Weights of a small transformer language model.
Size: 11 layers, width 320, vocabulary 32000.
Training: a variant of Muon for these matrices, 11349 steps.
Each number is 500 + 25 x the weight over its row's rms, rounded and kept within 0 to 999. Layers, rows and columns count from 0. Numbers have three digits each. The size before them is the row's rms in percent of the matrix's.

# layer 8 MLP gate, 512x320, rms 0.319, rows 433-466, columns 256-319
102:479541511534510510496483510504462511514459507478491441508473493476473515475514532485485490507507490481525529517454502489493482512524481511527468533501515479522500535510499502501518493500456516
100:501480517506477474472552502523522476471460469464459473509507528498470479485503481455471482512510503505517433488474488522486490476465477473493483493486510508517516470527459559501485551528482527
103:457561532511553526472501490510466504486520518489493552520543503483503492559552495558491516515486478519487485510503547477474484456522473516504484474523511503523544498491480518501542525470462511
114:521496506499493495512517534487486509462535543467472503531483485510496494471493472483461457518499532510507496529494490505494546469503470490443509493497526528520500518502518537509498446514489501
096:515481502546517509525480535513474486541456502514496530513493513480517506481495505496534488512523488528530509482496463518515479498481510505542482528477465471512457441561516488483537517470516498
093:508522496487487497505494511502489502527542458504534493495452478468500471487500468471500476495526487524512538505516532527467487528478473518515496515490500480474522537494482515492504432487463540
100:489535495511480442504456476472475495511505547524505539515524513487542488507510479479494528491461462494566499499464523500500497513505473509524505486506516511465550475510522486493526484521525494
098:535530517486511489513488485457482518519494489535443501514500493499477507486454489463501536494485505426489519503502498513494475512538466519479483522500481507535506500531468560498499455496508499
102:528463522497501513490456510465545522491455505464492532472454510530499477496501521484559503487477454531501505477480465469536467510490504453485498471467484523509519476493481474480476476495497461
103:529501500520503536497500510560540481449504507476508492494484453510482527498482533481503523490431495462516501498518477522493500495517528500507505479466499495485487507555504504499506506478502492
097:451496470478461492500469519548482498550501501495511513511477506507503493490474460557483475509509513515503441472500516466521461480501484515568532477454516488504488488525480507498472509542498527
098:484512513509513478500502481536505530456501523527455526472535496488518502489513524482528519504484521499486510559519489479477477538523536536487457538504542489496505486512488506495487509527515549
101:500486489482508517496487546521511485493445485481473488498508554467494499449501462508460459514536499549550500492490488522455446513516513505478503475487496480496508463481482489492517470485476504
099:475467497461491466501506475493499491507490476483505496510468488495506533514465482510521493505514489503496482529489505513527532493498495519453537512459478449493478502491534533495469533500520474
104:494450480505465504502501516487524519486482514479498487500515497535481522502478520484503537499509491506520513505484513508509510505546523450488524504468517488514468479477520571498558514478494486
101:492510507522511453459503497476521476469466510491482526474498505482518539479492519499476478488539467491486476504526480479508524487489453543511500545482471514490450445516504471501447500479469464
102:490514536473480535518492472477476482501514472488492500494467441476511495461531486513494491486505494464500459526550487531488516523467519505529507464467499501476460542525479523507521468523495542
101:459476532529529501529481482421514481478513500519505506530489533435496515495502502491495501490460514473493518530499512515497515503525484535487481523477481562490506477531496507497539549507498498
107:508505475531530490521480516479486475559456521510477507505524491519504532519494468549511557492542482520489553510531476516477462471517462476481507484485519502456499488521530485500489531528486503
095:531500523501475512518500506520495485501470484493503517474450525480487529457493523505548523506507503502509508499554488494483452538487530517478501490495464495500482496500524500482507475452486523
101:487504545478499528514494476489509511484493518484504481484507470485488449486534430535509478518481449559492506553505512503493491502519512530494484507510542535515513469508541504500522472503512527
101:523494495509465445490489504533468467519509588455536482544502469489517493482542500511496523502473544491512484475496491516502460510518517512501497481428527511533513553507494542486475510498476490
099:531486503455463501488464463526480480490476482499487500457508539493509505527508513481467517530501486496515529487484479489505506521497479535475483479514513546537498438476520550489522479504523505
096:519533490464488541547522507514484497517494491525488447499499472461502449485519468475450459504498491474496490543473499494471508482494513563479505477506516519492457499542535497502493510548526471
092:490511520521534496508506474545483544513535557455474507494535530547470508488463515497500494502473482523471488546506490514493525518533524456510488507470467541527532512537459506510520496503526509
100:505467497480513463514472515495534505550501456511493537520509514449544520504493475490500490510460502517516493489487502444475508559506465528557540498511510483489473485526519484498563514465445522
095:446524497547479490514473476480501552537522527495487476498502491527542499498514495505491487492517485524526436507520503488498488483497542519484533517478474536505505516486491501506529483558464485
099:512529468473521506552488502465463535471494505485493487541498500508473438455519432475520503497461495493569529527479502500506535503508563452490528451536516542476482492511506509500501520481541522
098:514478510488538422500532476525505462531494490490450528512504525494513520516500491450482474482515481513513517535503453493500471479489484476462523495485502556470476522488470509502490514513503486
099:499534516527520519528491487530461518514536512483476492515507486484479465509517513535516500482509503497542492462462519473479508506485492483503457529472559499474487426507490487506510506511496469
104:508510477468504536519539543460507508453500522439505492513510477495531526563496470472481458507537522479482493524478504451527559516520504494519479488518518490451481470494535487495488460521504507
094:516513556465532532524543509517482520509503503539481492506519500520511516506500530470485492493507494502514479447479518415493495471482486501474473463486503530555444466495512499495501455492472513
092:514517535487554533517551498510522485480529435473507502458465446549527509484520480496513469491502487492494521477512489502503518553523487526514537517476515525514505487538487503507542504464481473
098:489479547502460508544514483499472509487503511545541471496467481513521491475492518488527514511502475519474478502510497531481515535461488539490518525501471532514554515483503502514471511536542516
# layer 8 MLP up, 512x320, rms 0.326, rows 433-465, columns 256-319
102:539482526518495483497475511509524486489467520481527510511525452491487524508511489517501508486483481511510515470509522503508492517484508523498548513544518486467427544489464492512509523502476464
101:515517514483491496543494487521493492469465496477471523534496511484537477477473497503524489489464523489510497475471518509466549490514508457522502502480504518481487521525479509507471445546543472
104:491513473521468491487487495498458518508511509521499474496525462529495549481509473493499464494508499554482519481472512497448500548527477464509539428499505502484484517496510524500517474483535477
112:500517500544479508492522521508485479487507497497517512487562504486502498481489471487513464491522495488539502567535499521502543498507543517489526514433491519496479504510503494502508508470518517
096:497484495482506560556462518454519495478528522487545503456516469546480508504492517524456483478521545519526466478489533459502488522484524521474515500492542485509518515497498477506508479524462516
097:501545517511498500467522461522475493511484500490525512529469497469470513498491473495507482500475468487527539507478472464507501509488459460508493520480471501508436503492469502506478502520480500
093:550495513466504500497519475508515522513515522476476456542496462497528460498476475446497458491530481473496488526525474543458514445523472527508502505485519518471472506496480516500469460558495481
101:501479500496537468462518486488477437508506526489482546473537510509527499464515496544487506499512534496533511531479516520475515507495496467516461513502525489479490528481451513482490471475494474
103:544514493503511486481485483527481487490498470527501472488539504484519524470542481485473449491481534518495500506514518525496481518484458512468503543515458453516501516511507507486508516532452493
111:518469542454531513500476498529519560462522503470568454509479480497496543512508503498494512501498499482466548499529484522469536474449549464467457483456496471512459506540523512513504468492537489
098:513472507501558524501510548490516495538518484485494523472490473481488507479494498436540503501505508532498520476524475469500471496524519522452499495477498503502523496530479494502534487461489463
102:485531551512523499548482531547541507488496461535506513490546518487496527513502470514537468515526545538464522539513496480491473479512492509526513468500505492474506515566488513493474507493491461
104:486472505484465493494507495506515489477499489481465504469522456488440558510516495517551484510511521485490513501496468486501504488472527540489486436486508494498483494436540525490540503495520438
097:492549472510517496512539519547491530502505500487495483470497459473506488537540508504496522505544525481445477496505502495469498538458502469506504489534526485511474494474535519493518560477494531
093:499508480488492519458502498479515490487497528510490532513468507485467518551449482476467527504503533463488468536493487518498520539482502535554451504507510490537497487532464438506505490490523552
105:502493460489481509460504489474480465487482502500480512533492495490479481543494518500498490490495459492501506493473526510513501460478539498472531507491522548503489493504501503508532481492459517
099:501554467492525501513528473530447459522450507493509522570498529486472494508454465544473468493510497491480501509472521507509523495530464514478489468549471492519500521479487501489486542512466517
096:472486492465469502466527475484519507507493457536433495508471516466513496471503499505484496501495535546507518488497507532531447456500534478473475540505510473513506483506513521510488479524499486
099:546477499526517489527476518524518433500469512513460507515543489524530505519478454531451472512506463490509542518514523512502497467532507471473463536498470452477494482508531476496463545529489514
096:477502473485553484491546518521558516509515523488475511476524512457501532503486479481513530509533481539485505541510469501488500496478495536445530504506488500499504509500530493501482483484513508
101:524510455505527516483492476532532494491461515489500487461496491499520444509498474497553517493492476471536470520498505506499479457497478514489504511511498497472510538534559498492506523518493529
107:451536505493510498462480455468460516536459521565493491484517536488548510495521495482519516520524537522495457518488473479534512519467484527499526487495533532493498476561496505487520506478543498
096:497487540505436500488516492547502493500519506529478471503522499519499476484465498491499461507527478503478505466530526507470482499470489515498492467462489521498504505475468535492545469487503471
103:509508479473513533501528486501535513492483495511466497486548566523518545550461503514512504504461509471491508507530498501490525525494493457449495505484510494489483504426497471508495503494487499
096:480520520457508501506465485483521504453531462511493558511521484480506493487502540484484480493488538486468502478514546523491496532497504490563524484494485484542532480502499490494522505551500463
101:508498560538503556482462467468474544475490557521499498482500509492441467516523532508494491500516501456466494513548450524542552462497515506478512495472510497545519494504503492498494472479522480
095:504432463526497486512456496499475513525492454495508536496515475512535478450506563495518482512516439501539494509522496511486475491537478498533532496489480525501483492534473500500489501515477516
107:538497523504501518517457476514520459517500524482512476506521454485478540501509511517498496507564462541484528461542535509559534550512485457492468538490493512480529496481495479506488499516448483
100:474520486462483474510509517525497484482513502509497532487484446484517545510485478481486483488515440466508492513473482500473510491569474509476501466484472512516489476504537487505483537499498484
100:493530459547463548435455468500468535540469498503487496489454472484535495528498520500492489499450506513470508473558501497500475484460483497476481516496493492511527511493515472508524478499531533
101:488506481486515535491491510509513531493492494472546484541519487489499547501517469496480508497485497504487535516519523515497545542493519497525487511485503544519513515510491489498499530514502531
104:519522496461451516462474501465531540453502476546548524483496488524504517524491487497531488504518525532511542510491491534474494490479482470458509488502520519478509453494457485500503516475572497
094:526486522495466479452488501506506495499504467512494499469521497480482496513522535512495529502546519496480459487540469462448509460517508528481513468494477521443528530542515522486448516483459531
# layer 8 MLP down (transposed), 512x320, rms 0.299, rows 433-465, columns 256-319
104:483483498468502504520495539482537473492471498492518454487504491478482499518514503491504500526534486479547533532470513488485488538509540508504474510474415467473461471521484524439494487449535488
105:501528510467493486483529527501545482506519516466525488475526511497498503472492470494518500461481503521485494493464503521488568465502492487527519486508515521496498458527454512475516459526489536
103:494512487533491517491425553472477475526554487524530480485497490478502521470494496519526494537497465512509519507518509517534506501527486490529506559469513520533494483530492472464517437473516507
110:520534527502495497493524459483514451492487525521500488481534503528505530502444492534495460497538533500519524517487458450479497535467452531505490516503482528480502459483514509497525502492472482
091:481513473484460507493496494494502510542499429568516477523546541521537475492465463508489475504475503506532497505541465513493521496507495516486481520522478527556498449490518506509482572517479505
099:493514474481501474512489509445529483517512490530539437494499512510533527487508526480523525497493500483476482499519465489495447450553478559499508528507461510511481528497505474515517532553516515
092:518506496520481512503503492498506492481508502486490491478478478490490541506497455474451481533483435468509494530494492512435526483469491474522524503475525496532521515520474541470458537517504458
104:500492503504485450537484467518517444483519521514504542509527507457474511441497501456509482528466489530505513497475499476491480512512497505467488522483460499494513483525488485463458496470471503
087:504494502495503519506521511505477494505477467484514516505508506515500488472472511498484476578515510472496489507498561527488467529458484493490467464493488514497520527511531460671467499510492513
102:500510490486496499460491470512509581494484539456508509480496471487476522486534527501484499470475497515477478496536542515503490488510497472479518460520527506504504498495469523431489453525465459
097:510464515536486523519482509513512506475545529513512504500468529476531526523518480488483490562495481495471501462521474471476446478520469506511521497519519491515510496489540484576485501496478501
103:486505522510510468503517510512498518519463478513544469531500530483507480531497447579502466533524512478467509482502516469487472492501483475493526449497473486470494486492528461410514499500479554
105:530477537563482485485511537500557527474529459524501514493482479486518498509502504527536498500543490489525515477478474522552540484502511476478462459507514520552517483438511534482515510492523431
103:525506497573499507472515544496490498462476530543562484477494507507509528508498466496446499533509509472521529462538512529500523530555457514515492488464482491547518493475498519517499523500500487
093:494486523479503487524515497515471496499519439479482484515495534550501530514501528529490495530496514536544512522536525510437517504479480513492489508455482499501471501517480537482513506528535488
097:495505464483487503511486506517512504509509489534567442496532476558494444485484443524521508555526469529497512541517478528456482525527508493514521487520503532457515509513497516443542506494506473
101:509482487542491531509496505530511483517512501539527479484491529462465566472496518516492534579485468478485537528528457459503506495538456500520478517512510477488496547520502532473491491466485471
097:566518486503530477490472505515516508507531477504506484490479526450484500533473545515477468517509498495510521484482472488465496485448498541513533455543466505506455454547476515474458562504487538
107:451492468520496445510450511488479485476475487475512484461538469521462461514553501501473511409511470469538509507508488499497487444524489511493459505495488512502510454519498529507506487506469519
099:474503491491502473476504510497548522473442487496504453506493503558469507493483455475414527520490474513438513526515518492518493493528545526516532514473519509529478508514545474485505527493489483
099:489490486488524527529486528527502482499504492484478494467528480486541499479465523528522501489516511493504499540515513500491483511511511548535443552543525509480461492471489518458511503497478529
104:464497494507485510505529479513513510489460505473476508512511502496499501500499489520546492501473477499576492481541531492517526526495519487498493472497499539507534499514512511511519467473537505
101:504516516518502485502516525494483499440502497504500509516481462425481469488503488494486513528505448470513512525525500477526501515462479503479479510574549482459498471463499516569511502496490494
100:511474557518512519508527530517534478532465513506473570511463478509489477570485520522501551485533520484466476475499495536492474472503518508512510537507456501460542494471499498481479478508474524
100:514560478498519492529493506483524505491504513483476536516536506528507501493490528523518527517517448502534543511492514531467497503493485545467510460485507453516506565510543509479487506513468495
102:506491532528487498476523510510525531495482570469504454456456511495500484495524472448516512513527519480519530498525527506481524497519523515501494478518501518531513520466514480493488506467486477
098:497519524498485502491487529457473474496489491487541558535526517498506498486502496511542505402481491531487464447525507490529502498510472501509547518472504484493539505525548526471500463529489499
105:506473537518517499536483499538527481520532531486509460497503498526483487519530502526507508516547499506508503531531489513504510506489523508505470523498455527532484507489491517460498480515483482
099:469511467550490499476493503489480533507534516495469514483469457469484487490551473540512462518485511450514480528505495526535512536538497517452527464518488489490490474555475497459478472492531487
103:509524532493482483524515493475478506518503479465527508485515500483493530499512528534516510576560415474467484532488472501537484505445506527527518492449463494520467487476511492430467521521505506
103:494451472496489531474466513494539466513518545514562478445518485529487499480538517505495503481504484531521483481531507495485477487555508528503485522534472550464500515497508516451485512522495502
103:453492500541516475498515481475505517473479516489470506476522472512513523515472480531509480467514510515478421517493468499494497544484524491518473520516495531510479503552518483405499458529451521
102:536538475444507461487489470489537473491488511555495488501517520488479466519528503509495482464529523498542476536418491516496523476521520507503482519559490486450487529501514478562492523541484511